{
  "intermediate_size": 448,
  "positions": "rope",
  "init_std_down": 0.0,
  "optimizer": "muon_variant",
  "lr_head": 0.0052,
  "final_lr_fraction": 0.05
}
Each number is 128 + 24 x the weight over the matrix's rms, rounded and kept within 0 to 255. Layers, rows and columns count from 0. Numbers have three digits each.

# layer 2 MLP up, 448x128, rms 0.297, rows 287-341, columns 0-127
129073087121097118093159128122191147137086138122096124124134140136126144160165084126138150121137143123102182115084118130141150123149164129114161105118123100122152137183127100127110131117101094108147113153125150084139171128103127135079123120131138150148137140116137148096134113120142102094156141134162125147136133107124089111128087120128121153116106138092144137156120109158066119122128
168118148137126118102122123097136121092099080148145130105096125148085086089144105101170099103167155151136201108087140125139094152137141119114125122151162113140170107114114118147059108114115135122127161136116147099128130111117116154119128125108130134101126142148127126131114097148094107142145164107135105106165147119142053125158135073146092088077166090160139148110147114127119123115111
162124150119136106157147142107155166105159154142132102150133170113132133142111103074140152127120135126159124123099101118127135166129149130136091151144146111111140132132129108143107162115122159154111125079122125115148107097142219079091142101147137136135119125139121094154122136133132148160113172109128125155117101084130124103116108131108114143142088104136135103139105130128124104124138
144134096122140148101110140119092148070112151091142116148138177110128134134122095108129141146125196170169140128138157139152096131090172145075139156122090155116122115169085135132141131136113116156152134148145122125165113149162143105149123086162125104120096141147125149147121121127098107059138136160108120151129165168128113137136141140183129142107161093155112125146130082143147106148169
124146103114116141095117176124127106139136121121091101136105144115133108144101132130129125112149113123142133132103137152143163117148172132133117144159144154127141121151083132161089136141098105109130112140154112076116125122120144117123138080146125128123169115102099138084141102139128129168100108060105111101125104138153137118102092127125139118106125098152122109090082111085109135101061
155125116150124135123135137136099098154114125141139173126106146131123084130148107110135093173094122136095117142103091104083128125163114170125176137126129126197137083139139165114091109144145116163153154140126162116146128089161125118125144108166146162157130189143098145145110111127151126158134096092145124132135124113094109112138169148103152092151179098136156135106150166110119129091113
115119102123156150138149150123099120175106163183098146107117140134190152135159147118113169154109165121166134144144107142169136106081140137135105133134122107131116136157083144100133191166074171125190104143128128106156154133135105136143152111167151122163160075097153108138118102068155133098088111100084129125106153129126120159166076147107129148130122146127101114145076170127086095100156
150141138120115118135103129124119124127116139155123125077126130149139108086133154122164133106123105121149111129086142077157111120146135153150133120140146128103143070127125165088152133084121150131095113117119114158155133143136167135112136077101160096142168095171131120173106125131126069115097104148159095188148119178109172136150156149127095076139077145154127129126110138103131092147142
138157129090126187115140094142162123107121144112137101138170144115131187156145142125149139173153130100151136137086124114113129096128112131133124132139188079102098124143108137197119162122136136118153141115136105111139118134136126110138161110118148075165167149132143138127168132137129161115165103183146128117138113126113089154152166121140117182138131116134160149120094133140125144094135
137132141137113157128163127120118116144150145119139124121089112105094158104122113110133179113126178164170089127122133104141169131136155142154115107101120154131070089146141168143125100119149124158090120121159105148193083128120183154129110133147161178119163138124140133165120129162173124133113178112132170078085140185107127139128141114148141118105080107089139159148116166118164117102124
143129138141115130139076166135094145157137104146117115118130142160151120157114171125110144103119155120106150140124099109122124121067159152134095098158121088191069141133126130136140125130150159129108097134127109119131130163170086151125121114175123126141118107112115162109112152124128117146110106114150175107147072127112137133142152086112116148096158100131128160148131118130166133099162
097131118143167145106148133115118130124156124122158141106144134114128079121123091128174127092093146134091114152114143125164121109129148123120159187148130162139145109161144127149115115132102160118134134122164122186130164154118125111131136143128124120124110132165144129161135164175138129137112094146123163115153127165102125129151142119132100193087164123093114125082098101144123120096131
124117105099117136103190109118144130126150094114105094121165191077142116173116118113119126135124127105105146084118080099108165107147138139179114139107139137150163122153110115141100155140125120074170098160150135137100128167151142149111170093158141147143125123160152134147134133127136105156145133154134114127153123100133170117126098122092112144107123133101152099146133135129082149136144
140149136080194147122115109123146143141172133154155139121153116108145121131171094123143125133114130143082138141137156119105137139121138097162131155164118121150101135101129138099130148090104142105106118182123109119109163101119147107159112129161130095124139139153131148118129127159117100167126124140133119192136122117099106108132155149136100133103158089142106123151105153146118105156135
084140108122147126124114091148122154101109127129145144135122124105105132120111144134161147133120145135098107155125134120085136147122116132153091136075131118114154163100098152089104056167099136088111094102166104143156123084187120111100148106156111148128115139109117139162132174136095160151130089151119128109157118113148139179166156114156141139114148131080130102124127104155163113110157
106111132149159169132144122126138134122115171158134107115103147049174129124163094153097117137101167124114157117106106146112117109123100168117129113141104145181120143116124139130151125181143103080124111159100087164165132113076116084093148122170146147139099108115151143107101063134092134146059106142137160136084117108105118140130114140138123160181116114137133122099114104131126100140163
083164139084139160116126125125094126103103133106106143166165142074133131096165137122128124162119143132092109120136136155135138126143133125108128118113107106110104128140103150167147108143126108169132137141170138115135146136098123169106168136068152138154124145158129145123113184117124162150133102086117124114157119154145115127133125079131152099125100131159116078131153158098134127132126
160106182133125121131120116133120172140143101129116128116106150159105138081160125104150107159121148097112124119117152099111161136119148132159102161146156141155121105112122123168137180086105082139185081137130076127154118133137136146149159128110151088188128117118136150116096089120152158130103121125111091131118124135104173125159138139131079131192127128133139170180114117130115118125135
132152153136141104137113086128133158115201131142135151095102163140133134136146202085107163110136087154117097167145128117133116133131098133116121173133135112144097128170132115095136144107146146102086176143133109142100126146146105144112111116142081148109099095127104111103153162141125143091106124137089116157108137146106145175121118142136144149106117123107140079170115129155088125142154
112138183137150140110140081124128094138137127154107131123115138129102112143164127080139148131118089132121157112137153119138123163117108108126152133109096096125104173115141159104186131151155088160104121120194134126160137134100124122149146131154162125113102179142117141131153095136097174161110133117133095128122119107147169175147137108091162155089145121148121137074134178099160135144141
137148100142130116111119084126170133140135152145115108120131128144118112121108109137141105156158137176131128098119130114113089098149135111143131151141123093124110135118169098176132129116139096133082149169136115133139097112121140096152122130163153124148126160161143128156170117111160136130114112142100153082094131136127136073121126134083138146149134148103146128110133108114112115126134
153151154112138136157149099112143080118066152085109113144128162120139113130150141174155142152100104125116110152122118120136110078099112150102137200110085147106163129134127152118131109100118143157091138144112166121118127102095136107175127132104138155151121158084136152115118137120104142112130121147170141131095116127111129145159115053139164164124159160100112116141156092109123133177171
109143107118148099130117163139123152156098147124126190118131120126086123147136136134113121096102134138172118123102152098158119168115118118129083099103113118130119105151085104094153124168109092133111119145134155122161118130151121072140146101165132132098133136125142148127104132161129095159113129094141141151133134130109103151135158109122111162141123097133092132076200143142144117119121
135139127124123135112123144155168152121129113168097118112065137110091185097128171138146149162118153110136084111131120119139097123125187165124131149100128131110161127166115125111147067162082145178165138134176088110122126100178168066144081102120150171083095104148142147106135127120111186134174148098108125139096098109110135134118124122129150094132112097152146133095128178167093089109127
122146086119130107097164123149124080084119111123132115144120148147095170110142124145133147140110133113122105099103104140094119155132151146153079107116114075104114130155140155175147099122147137108130124116095104076054135183148078163103118128103111135147114135111141152111109152148141145132128091145147125143158125070135087156119080098111136104143138165138137112116115100129139075147120
107125148095123113112119114104093161093156140134085118153117109125091119152146127146142087106120084146126132121090161149096116131114200141118140123104147116133108141147108146082119120100116119104152122121126143069145125146139130122149160125132134148152132148115140132120123129111138149101126140108158097152098139062139133088173178128139099143093141128151140121103134092144101108116108
088101161118144081081116111146133108109181123134146094101143133145128136117132118111098113166141108131094120137126101139139131171154125160107088109132125145138117156117120169104108103161091147109144107155143119081141141110098120116175121110095129098107156126109149126122130140103093131174159136114141110118148148134141097166122135149156125147157128113135128124099130155126164109145116
129124091136100082076127094125148158048146171108111124101123090103071093102128130089138100119139137093102121145154140132112125120116099121157087123114119120142165119073111148137115133118090126124141078100110112123113093101171123121115167118103140151109107112127154135127130163125178091132122123128112142116105141132115122105188123088126123107125113166132137112100097141123155120163133
098158080141089137162162104107064113080151145155100148128187151166133148146146139142160174135124140119159125121132137104075121135135118151178106135146109074117103109148118170141133139142113134140151146119172136129121115119077134104120121112175130068124124129109124105140125134100137194124152085118145136098134109157101095160145136163146110167139179143123118128163079130147141096104120
154102129115129105125141162134129176106138127138146132073102124129133127151116121152152114125180111112125104124087139127134135118103165104155121137135131135160123120138132138108150120095110161156111122178125152149150099099084127169168118099097118132117119147100112146115145114112140127126126143125184134119103114161106121110165117118121128131164093112129161129114158128166151151143128
150156118119124125135099160138112086119132113124155160095181136171164144095125097148121179089122144148115160117129105134104125124102126159132104128193103089140109102135138153155136063142111157130124123092122116150089151123123153093115162099125182117136136123162135123106127122135103088181110124122146131138132131148150117140162138132137110148140196099114090098108123109124118171064190
136106148131107065122139109108104145115167151158126106140143123106131132120147124123140114131150111157094146131176125112064088159133120125117136131130103128085108135088115136105103159137102172132137112124117171128122144123100118144141104080120087120103119166119114120122165121119125109150150152145130096096139145151139115133139130113126108134161152097110140148108080148123087130161137
144163118137093115110152155097144149126152158127114143108128145068107184167091131154149124115162133133175157105133149126089116135157101159143146142166119105132163121131115124130115096147194101142119153180161111123157144128140127119107164140177096136147134143106158106114124138176151152162147117166170178143158159094114164168103144164097089114138171148143107175092142118187144141136104
153129113103160140147112165121110103143157142130107154139131104166138090126095138109155127114083136135159123107107146104115159101125125122130143155139120123131108128137162139148130133101148136118137117150128112147120117155188141130143113124117135160104102164128139086132129175115172098120122134110103128160155121166163115124117165102106072077111144126111175124080122155138153146120143
182134175129093140124135088171137136128109163111102120075146106152189149134075193147147107105152105123148137108130108132113163130081125131111176107152142118071095162134107133135090126169084142122134117142127109144148120108127142096177140120162108145115112107136135106112116135130124137146110102154125115147116177119088188146112125128127146083116133162124134139125143124145177121114149
134107166125127143088125123132147125129108136165117121143150148150135101125103152073152140133153114153103174137162104158086108104152104157107072093143151132145127140117164136128128125130182162103112147112160110132142107079110123128101156104071136105122127111097131133157119127112125123158126103169156103121132157150058124146133108153128150092109146175162168137154161125133144173148117
150135138139135129157168147117163127149171167120182099168129142168123123083126100167137148137142083114119145129103178118106147121144130153142167127169121170121106129108125137161114111127098115182111071130159133100130127132168106142114088158140140158119151121080117103101171149130090137140101104118139129136129172114117121155100094158105104139155081141128144073145157115113117178126179
111122137153083118123198133130150141136118123141103101108145082141115147147125156135147114135176137108120118139115092107106154132120160171101121103111116123110149122173153151111139102112140114143129160134075135129125105115110118159188146155122147106122114135188126148081084110156153143128154131110117126104109119155162123134107153092140153108115140139106144147152113159080134158131117
126127151120154114122103124115171138164149169135112165104149133121110139075126136112142117118122122100147115174119091093144114152144159127100143111152090127109145051169091155112109132160125119162141108173153135154166175155109085129125127126153118113124107118126130143135082128140122142086128136140136164104108115132123123140118099089140119128140116100107171176148115147197169097144158
105160148144166116174104105131132119112202129116147127135119133135100122110134123109142158112130110112179172143132117080136094095113091168177114138106123121158138116147134118116156122142124148123146109155118140156152147106154118130108143121135153101112136141109140107101123121109125123136149102180131104125116118171042123128160132129161138135131112144082130131143147105124136153121146
111092140119117135083098143184122098100129126080110100147136142149136146097124133098150132140133130178132146155119144149077157120119099118117124116170140105140122156134170144115127118130156129152148130131114093146118107121101115113176103125107170153125103162135112100125119158088148110159149132111110139154137171111142130146160066099123051155138108150128145144120104140106118132098095
114110099123119124155178142154093167175113114127087130121116151164132110144133112134131146103076119126129116153134121112107154094134186163109120169126132144111097129107129177127111122138114160151164130127139169109128141150138113143128127129146144077115133097125144157172160145135131109122135101131156159162141099117161119140150176120134149187138103120115114084144101099103116146109162
135089160110157112147139144176148115141135108159141157185134136165149129149149106119131139093116133114113125086122139141144107125152094127097150149139112144110146107184090112170097104174121107149125114131138117075106189139114135132134130148146167163148172150143154121101113134114139132139083109112130135140139142095126135117158129130063132089106149128133139137145114172098080119152157
103178131115116096100119136132144131114173120130156120135135133143111110139164104105150142123150134151137119116143152144087169133097190124139123134165111099149104140158153154158129129150174108152130147168155106155113118150164090146189119160128147174170123104125130130124069137139109154120095096137148129125082112125131131109165093111151119109146112101132108154117122149135133120107148
156128129113185131129139156126118107101093125139096117137168107173107105106129160187147136103171164116119181080114120122150119123160103119121095103123075117149151135101152140138136173107117186142131077169141139138124143124092096121122120111125125104093076122134130131163135118099190102120122119133153096153148145116147168158125143107102122129123150119143150151120156129139101160117116
099080133107096121129126122131192130143160140172143165139089133155166102146146118135182157063084148175107103108119129109112123142131103148120118168176140165126127114165120145129131131146099175119099180121129119146130100126104119155135095132173097145084128140131108147137129129147114173130126134129143158100143086132121123134152155141157129159123145160092157088127099115176106145149104
112123130123170127131109102115132071181073135108132130104114135143154161124149146161149092139128134137145132111109128102127111093125141143109127128128159165147153124160152129130076148158117122107134097116088092140099129140128122114114150156150102125127114112129101172146163139123129172102095128121139158094181094130135123123138131112119118103150103125101117102145157128088063134158156
123127131112126093133137130089110114128120156121107161151105129126107151147115120145143106122137128165116116126140129140110168119094152139094097096108134135148089134169161165144120141143114105135127178125112095097136116112128124127161126165131161121135095108161119161081140124162137109148122121148115105096089122112148158127154118118103145103146135146099091146132111156156144168114156
152138082092161111118148139111108097127154108125192094093142101136130142117112203123153166158134115127107177116130073153123114097120127138121128124156113113113146192112104183155122113122135084096146151126149148130110102141164137170136128123149121126075150082135166161098117080148101150146133092123133114109110129165125119134153150075105133121105117155105132175138151134121141130139135
147109115133132137102131119136097095147106092129102123127094143112109133149113084077151146146114173170131112082120142162098119127140112164129160138154127116119132177092127142129135107127064119154161128163096132115118147155106121189159127156099166164126122104136141114098133106095150151159117087099156107122110119138103166116130146122117120149149125146111098104142105066085153132149136
127143105125145144147146152141142133104106139100106113124100131107104141136152091104184107123112117130099096094101105107094138130131139162105085127125140154202112136154157157122136127093120176128146110112115093167124074106116145109151134134126117121120117107140137117144144146127141120138116135099113146127103113122130126122150140132167098161170085067087141148122113168164157134123164
116127129137121142101094136082128124167093118156140169145119127103146180094117132104116165115082133173145186154102118106157128144118152128122136164141110143113166165176139129136095153139148127119129111125102088118133112109116099150126141110141127194124094081157161164192116187130143152154135129134109183140125103130102144152121121107097138112110089102162130137119159171083134131099138
062127147108129079110103126144165127138165118174135113148116151149115158105159121154121139097074136086111111158115103124161139156149132155164137180151116131093153115174162164104139127149167118137147122113075113113139139117137113126128086170115152093146119149120126139107151122164136126101124123140122163114120124153142130091107112068120178136117108103160132165141135178198140142184120
126169165100163157140179141110153120116173128131103134136097120090148142083160143157135124118091115138157105102094131105092142136113134158097132138119127116161110172125101134111157165113130119155114139144128118109153118119118151110149122136147140119154124170114127128155125123126149118132142094122120167142111139084131133116092103145141148119124134115140124121155157115134157170172096
144131153094123151126169132144115133105142135161108154125122116115158119128149129149138126092156143137144129119099117120139101121153153115148151137124111141132159166123139128118117125124101097091159127088097119135163176100137169135088098133142092139127137130100102113093064125127152143140160122153110132150143129089104057132130136116104168122134127137110098101083174150089138141126100
# layer 2 MLP down (transposed), 448x128, rms 0.159, rows 287-340, columns 0-127
151175166162189107168150125108142087144146164129096122151122143125129151142091127117157130095107092140121128119135143151100123139147148136138091150139140102116115102119106127089127141109124138118129106118110153133108113148108127153149162132103080096088141135152151097131152094150075146145123143153169168168130134128111075109146062169099119110144138126102156097141176136101131150130121
155144127148142124100117132094125143161157140108108118168132097130149135112160111151132127100147163112148087128154133135107147182131107104123105165140196125094188115082152139156130135127105146145113101124122115095096144138125109094086145132144144135140081134169087115115118110158158127082135172114139113203125129172142145094119158144114120131090117122133137174162139125123137133110116
092143112140134159132129114122101089166096118120158133101127106095108131136112127157110130146114150164123113177133154101117094072129128130127121146144117144140100104117155104107128079143152107124153116172129135109160131116083107154126120149112127131107167104140105145090204127134157110118140094169111142070119168158086136144142128099138113139115126145121120143140148160148125184138145
119152097132100162163109126101147122121183105131176107128159093124144118126103141122148128112109136133121108143133128140133149142126098145146174137149113124133151105109121117131148115128090108104126146109100131097136136100110115143104111153142194113097212150107150090114148161158167140128161150116154152108096091143154100140141164125088118142121182180154170142094123111109146132079114
122158145138143155098148159130128075118152131111104151141111107120124121133116132139129107125155107118126129071112129155121139149126122138152120122090131125135154123166161131139115129122130128163100145108095175110131169194131094136126121085133149103111113112135140165168127142091099102113126145173134100092106107132126121132143145120103166114137103132083143146132105165152120116140143
141093128109116083158140151148090169117133176172125145102142105109122123174121121108115098126123144140140134150136134115144130127143119127135140132115157128167139130140138106086108099178154107153138100059106170161144138110130145125145101107150155102159150162110128162126120115111155138108136141116142115141095128101123140093135147136126134102142124149149125137113150139116177138137117
133140083130109162177117099158149165127128157137128115138135111088118146136139106163167091174167161139138149076153079092151178116145097126175141133135109160139151121103132096142101134090153125139115092165134109152109095104115093105131150095122097116156129109151186125122129131108155157141111100130100154131127120129125106136137137131135132142139115122115128129124080152157184134151146
097170110135125128111132136113128153144159168113148119115123144062134140163140109124127127084101069158126133119148146115122121124142071122137119143113113086101114142093131153159119114145095156143116108111115125170133145153092131148115150152107135153103152138135146123117168085137143104169167117159119141123105134132110155156104110125123171170162132127124134151123081127099109124065163
161105107122129120138175160173137134177169143099148146114151131140138131094128104136154156135192123071145126152115149137129151124150108144146129178114104103159123130113115074110081086110156148150138079115112111129137103161108160129163126125154102126175155133126159090113150144132124193141156141145106104113109150071126153138165130121117087162113135112118161136113117165114136101114142
145132138132131132181118140107146124128107124115165136129129152144134118115085091119155113125110150125172135139157118117134121217135146140158089149098034164138131115127061154168126103167172119127153123121116165088155127103134131116128155119090131162133135117103110163165161088158118140116102091119130096135138121090148104148063077107135114091134162137090106134149140125117121129153120
117148174141131129117131121164127118139169145127150156105108149132143108108136155144102111096162140190114128120154128113115118152111174107148156104144118154098104117116114112079141134136132120148144136147133108119114114147172113159070162137158144153130095112126118134182160105092147107138134142133187171161171121118065133117086140136131130104142101100062165136109098147115165108096119
112149051134140163182129158096124137095063062138136103138161145108096174151119123119109114118110164140115117109113153157102140128101097087120162123107124121158087119124129126082116134129122136142118133113153172098152127117129131117140124132118153118134147150147095146131123139135090157126129104122126178148098140091150117112176102079138158094108128126155185093165108114117136151128155
119143166144151127146121144134076140142137160123116094160117121173145112170128106142098119128111121121110160116145114115122130142138154116125111130160166095136149115163103120102135187126144147118137091099161139152112103142082117153145103096133091145107119123155144108126117126176132125172142145165150126158149194150141090085146093103119106129130141130111130111099147150173143135164163
114134154163096140102128160140105151100126112110137101142130124138146099135096152141102147134120137138174107097134104109147116111125121138107113076095138148123171146138130106159089092126164066135158117014153134152145129170142117148100158114111142166172115096116130140135116167096128117088124122176108115074106146119161137090133094143134145140115099162092133130154136117127159133126121
126121086140143096132080102126115130142118140121147163190152122100107136094141087101114085108075127090122118170133135089096145106139121115138121137100127108137150111120125121123113119127114112092095106181112110085112103153154127083094164107081126152202108124138129161124130155106105135129107093170199128135079144138111135095136143166152103113145098143130119133139115157099138106148110
120137128104095159146147143145142124145103135139137138123085131101155143137100176118101135119092134122117084080159165115154107093129130107163121116135134171153148174106114131158090107125127100082129152127103124154147102113117141138147138130117122120085062119150140128117118100132089137113127179119116171140141140111109143143131152220129117113148117073154210120126134133143109132172167
146154128125127104153119128149123163139152165132116129154134118149153146139078134104101117086093106135120131169108162137137159145101117090126128158124108105113091159107184113147122086110103148128126164167121094126164140118115118102108128137108094149151121126098116155136114065128131122156148140113132094163143172120158137130167143123135139133166140141170125106143089134141130146133136
077142148130080165148095135167127128140092089096135172130185115130091115120141147134156127105126136105117125091131160117150115109074107102144162153071139111140126128123062131148113157117121122109082100137121121120134135062103123121143130146135142143045148129124146118128118113111144160131169109122102124121150109134149127146115150076149139158106107091110127115141099139114159149141119
154145129116141157126158122107103085137114136099130100115085153146155114145096171145073152173125127120169142141133137124111159142103084159114141138170161124156124159102188081086143145096128114126117155149133132116112121134160123153121150151109144135149141137123168137129109123169143129158133091192162167139100113138132113163158105110134152149107129117124116156142141116125121148134098
152094109142142096102121089124132086095092124107124106128090111140134134117141181121111123143143123126130141177158159108154168162159144119143118090137085084112165130108107147080147125144134141119066111155144160124132110106149134145114140137162152133127100110147111128130099133129102130124112115133090109117104147146150177131189170136089124161148113117103070107162111111066110092140177
148171164154152159125128148115111161128140123105110142174138101102148125164153106102135109107122132127123124115109133122144104139129147119120102128141158162117124136112072142132143129130127136107122120102134129108117138117161134124143112102104097125135126110124134133109130126086142174112111120126142089174134085118137113077143130124141146136117136158136134131145103137162142113140161
144110132135125111125106057145145095136101173078123130144171120086116110143087122153116120140100163085119116122145145116120112116132091114139055149137152162179134145104098173144102136122075115132174159176084126114082119150126091132108094130102123113131139125119158139102129115160126142101139094163139130166128119130086127117130164112146138162117139160089133119143179139124146082123140
109119114113154147114148113123100090158102131093147132166162102104134117129180144086095120145144111149154123102102134124126156151084108131159136147094115112148151138128130114044149134132128101120149140175130146161122116116129086115140105119107127139085151140132130140126166119117123133097176149113124119124132129135151120146131107116114135108100094055145100097082139114161105142142131
156125126156079103163044126120112102143181122088116105134124177134173098110149161154125112126081111125127119135090134136127161108150154129150116157140143115137116145108099151157158102124111114127130142159182130092102133106110140090129127127123140153065119123106119152214140163122098126182114116147157126157120171140073086144117119162132134100149133144133114109126155105170145122119139
134126121131118096148122133105181099156102133107132152135093136141091113138152145107146118147120140125120107149094132131111136101117147146106130117100092061131105116151109104114173121131156151137115131158103080096090130136157100136129128107144091101123093129144138142195147099138069137150120099166137115136111119115169142143149116175122157146137130173160162111176150134094143163108111
109128102114137121120179108124148104128110103123103142132164136146173116132128129129111133144174182089161147144161115088146122137086104104145120152203145165114142116132148131140095143118174131173160145160124109171137128128139119099114102153149133112148100100135139120117134151124139178072121143100123116102168119187090126116099121089116105107158113156137109136118148139082144143135150
166102141097151105149123114129118129105165146108097154160162080120163136137122157115091123104145145114128128106147098123138131143131106141093152109128145153154119154126114132111116077103146171132096151138125152117117157152106120100175113098162155149129149124083123120141100125107151146138138144094150157095165149154140153085117137123086146132171148117066161112114153141147144157129143
111148117142101141150114128117117122138106115074124140176143117132159134101098159110088128138102109114164175155106142136106116139094098098142173117143131087152128148147132102138143133124116131123141088122097069140116144104171136134146138074094149102127078139113162125129132186155095109150155106124169135125091157128112108138197110123138119118056099149114142157110119104120114134085099
126142073105093133180111123117152116119139122150147135104111119159173144110129109130159139160181140130122141144135146083165113140169147117150155119104162145173117116167138072123139137084160138095104205117121174124117153130118140131168125133115139122139112125089153107143100122158142173148169141091140114089152109141147125140146113077102146127124140082146146107145097113137172128116152
133111130137152099129111148112108092091130163125127145140139105117119130098145152149144137130137115165130080153122124128141152137112138091142131099155152139128158161150144110128138085155167132121155139149121147109139133160123143118079102112128119108115117098118119100143103180123120095118109148130133091166143151138113124095105077085108114137111144149123126142114143107091119157115125
125108116095151122132173123208119132100127061141126134104150126084121148166126075154092138122165089160075142134156132123133165104118109147136085129144110167134148112080125109093165130106162086114132131109115151132126159111140148154138098097108172111132132116177124132173096150145097100147138106091112109110114152139150161160117142129134123081176138112169137136091083115125141122123128
072106118116107161174122127115121105096136115145084116149132123113168123103117103116120105085161175099158141127092116138162135101129163143109134126100149142099125149170111128119164104122149097118156131159127142095142154110141146112143128111163140121116128086109135095139134130145155107095143160131173164121142144143137128104093150191128157143106110162153099132117182117135111130111159
039118119120113106109096113121130136111151111149086168088113172160127120141117104117063151145115119111088092133143136085122145147143138143132121093135121115155123164116144147163086158122124164128137094114129145134085159122115147137127172093144130127132124139132138124089121175115143154146147130163120089130122131120148145167126036121112108145126083118132147141125120124137112100151117
080105117116108180169147112103118130150114096168116152121125144097117137124119163153101111088185116119160146132147122112143124132147119097127164113090081167137124139089125131128162130127144137151102111166129157146118146135094139087139107125152114112098127152146122116097101100131114122130093153121134144119139121153097114150125119133165129120112116144149122117102104137139166137080176
132168119138124143099120109131095131148146133167138145118138114141178137122131139148107074112135074139106147089130169126128129145132125109122179096156128086128096115148152117106125136140123110116126169110146102122141122151120124163145142194099104142121075169107106143094140157115108130130167099143117131156132104130142166126151078136091112137108135103138167185118139092117112121126141
147153149115112135124141125126173103155162178120119100091110161124142112112103102116141130108121130149140149169163139140084110100146153154151121089163099109147116157101167100096138119144147132111098129071119100097139148117104133138124124149081141127169087089143145095108139153141146138148186087146149150155173140136052126156143094167174108128190127108129110151157141158093126129109072
131148122109123129129141176139139150115140136120118088159136131133103142123118099172104140112137130106117152125132179125065131123113107125117134084175150121117104133145146127089127129139124134176182140033130166130143129138138099151127131134092142090155146110112128118158119141127083101151118123139109129112131141107153056123085147150102120145165080169151157107132133123134126146092166
158110121108166139143155128142109124135180150139160143133143129110130107097117067108144122105152144161123141118124128171133124120097158157137160133147120184113123119159095168117142174142136139135148157117097126095164087150094115130101139113109146093148157132138105176115140106125112115144054141146134092120122143091163100097150118117159159094107133115162113119184111107149113130147114
134114137114105126156094093083090115137156123113128132102131080112169150130110161098121110145149164142176137094137115144110124171164149135155111138109171121143143124100156174123107065151150154098145114167134103156083130155101179110101163125152163123117150120148134114127100157110172120136115131151147145182141132131152103133110159132117140097151097102173142162139102088150114133101121
091144126094132184167103108142109123164152132127131151112138152125149124109062094123139106117123140100150116125144183130105133099190147110125137153125192109132151138161126141151148145151121138147106165079098107131116161103132143130161124111112157126154166097124131142123131148109124129141145098067139123174124143137158137141150126105140144144115101140179145159105134143102122165144112
135099135129127122123112089138119146140130119124135139145126154117096148188083112131083132124104142186096135139117142107144152096109091106151189096163145154161113103125119147144127126137131172140139144093170169111119160132091076145136133119112128143126152121133116154145152111083144118191134155152105120170167133116134118167140107110129111138106110172107115150096108145112109138112109
122148160144117114072141112108116139109104142101113136117129105103136123146123151167128088176124143166144132089164138173109091135129166108112160144075125115113133142088104099126153099108144085160122124136132202085115112139145118091121142134112135131138031133131186120127146131146106143153090151122102123105151118136114129105095140136148127132186138107135108127093122134135117090144124
125175104094195111148142107117122143097126136091139107075127121081157106112130120136159131122114126139173156147120134143118149156124174136162136159156149091144137157115076167141124173151137118087121136112107132187084112126072094111119109139090140069117136102134121121125114157143156137149155133129149101163107155156139120119142139101148104139121109137123138167077130114108162136146116
109155129120106167097123124169145140115164112125110114127122124124075151139126111089095128140110103134131114130132159144109084127129142095137058114104120137150156107100116100171121085148076180154179163173124160140094171149123137136122143127168108079120121096149113103153108150149131106123165171140160137136140117102171142141138098157166143119128121079136152146113131126118176157097116
099092133152134142139142146112129114140097148120151168136120129163121057145130143155171147123169154133089121139130157135157131142180145099129088096140107107130102134082146120115136133101096151120090114170165152162135108156140148105148165124132162097133103136162129178142146119112164113094135117118143117102146103107154174136151173081156155098143133151179150127129099103119119119165173
143132075121086136075088129137151127143120121122147112129131159121129162133125139124074116128110110157113162132115105131111132149117107141123124142154116099144116144126164128164128120177128146102100145107137143136145112125075133130129192140118084168089105107114129166142100129171178142084155095127103141114140133078148157157151124124162115151151128079088106106115129121140128153126156
130135122146133115145105096126127107160115110145163142140098127164118154154115108126128105108114158176103097126106125130100098147128155131142083135127139090172159087123138143143140185163110157108136138104121084130130108118118144123131130146124112070156107116118162168141101126110106132135137126125210134136133124120119141150136148122116096114148082134113127115143132123071121107152149
145169156126173107134145100131094130096128145118092180135153104134093108090116094120108130144134100142087152112173146152098142112157145138124085123144108147150126112178092111143152131113111147150154115096124103130156142096116150165133114153164107072176128114140104159130125150127135115121113119143112104147125120089166107108127102085129143105119124177130113144155132103129143135157095
144154084134126142148142175150157144098107133139197168136110087142122115149120155105115159160073133129162169135130131075134104149140167152088134154117103175153106156139084128121142149127138140159138129126154129129097137153117118130099166112112135128139114135123118127123178061097101116138155047136143097131129125141156116157160084135134141135120131130104064135143126158131142133129132
150106154143130178167115085098152116150085104136129108130105122111078125162141100135144109150090130122164093159119149107161138120114152093122101156137078142124095114123111079136099084139114099152125139166117154152135109117126153102161132123165115112098120122130147116138115158135165170127134115128150139079154164143087158118101121119189132130099122132116099120136139161119170131148114
126103128127156136136097141106099136167136098129102143128139178115143114165180134095115110107104175122161077095132141154134098156182169116144078143113179165177137146133132117138122092159125163097149129124127110135128155093136146143116138161104122114112073125125115127101101119129116149161143142085159146144113142128108126138107163107123158111143101121173135169131072115167140117113157
092149114165135116108138100113113117180133155113130158167133084138137134140123057089117094133136107158058114101141130104134114145135136144146195100157117147094159162143160149110115130102147100136141128122140073089105123167134134151151150149142142135152121150126175149166142135124137133150081136119150144126117148147139120104116119145120103140120165150103137139131131143161093125168106
133147115108109130131132126129135104139104086130133113135101088133138149099127145158164109115136127141132099095166124126097138156168141097166136145076114131103087147129072136133134092114113144102096089170178142113148127046107095136110139159087102154132100139113102111118131127133150160105153166146109151130110150142167138129080103134157116124147121131139119130136101124134149086109085
133131088124106111096132131103136151128114134126136113113143125141124114133098116090107113139161114126147126122148111162175118163131167127113101147133150137102137139110146126136112152129097154140133126104194150132097122165169139183146132123096128131091145117122158149116123169130085098136132162128081054140141128124122119094124103102132133143140124137088132147138107102111088130104174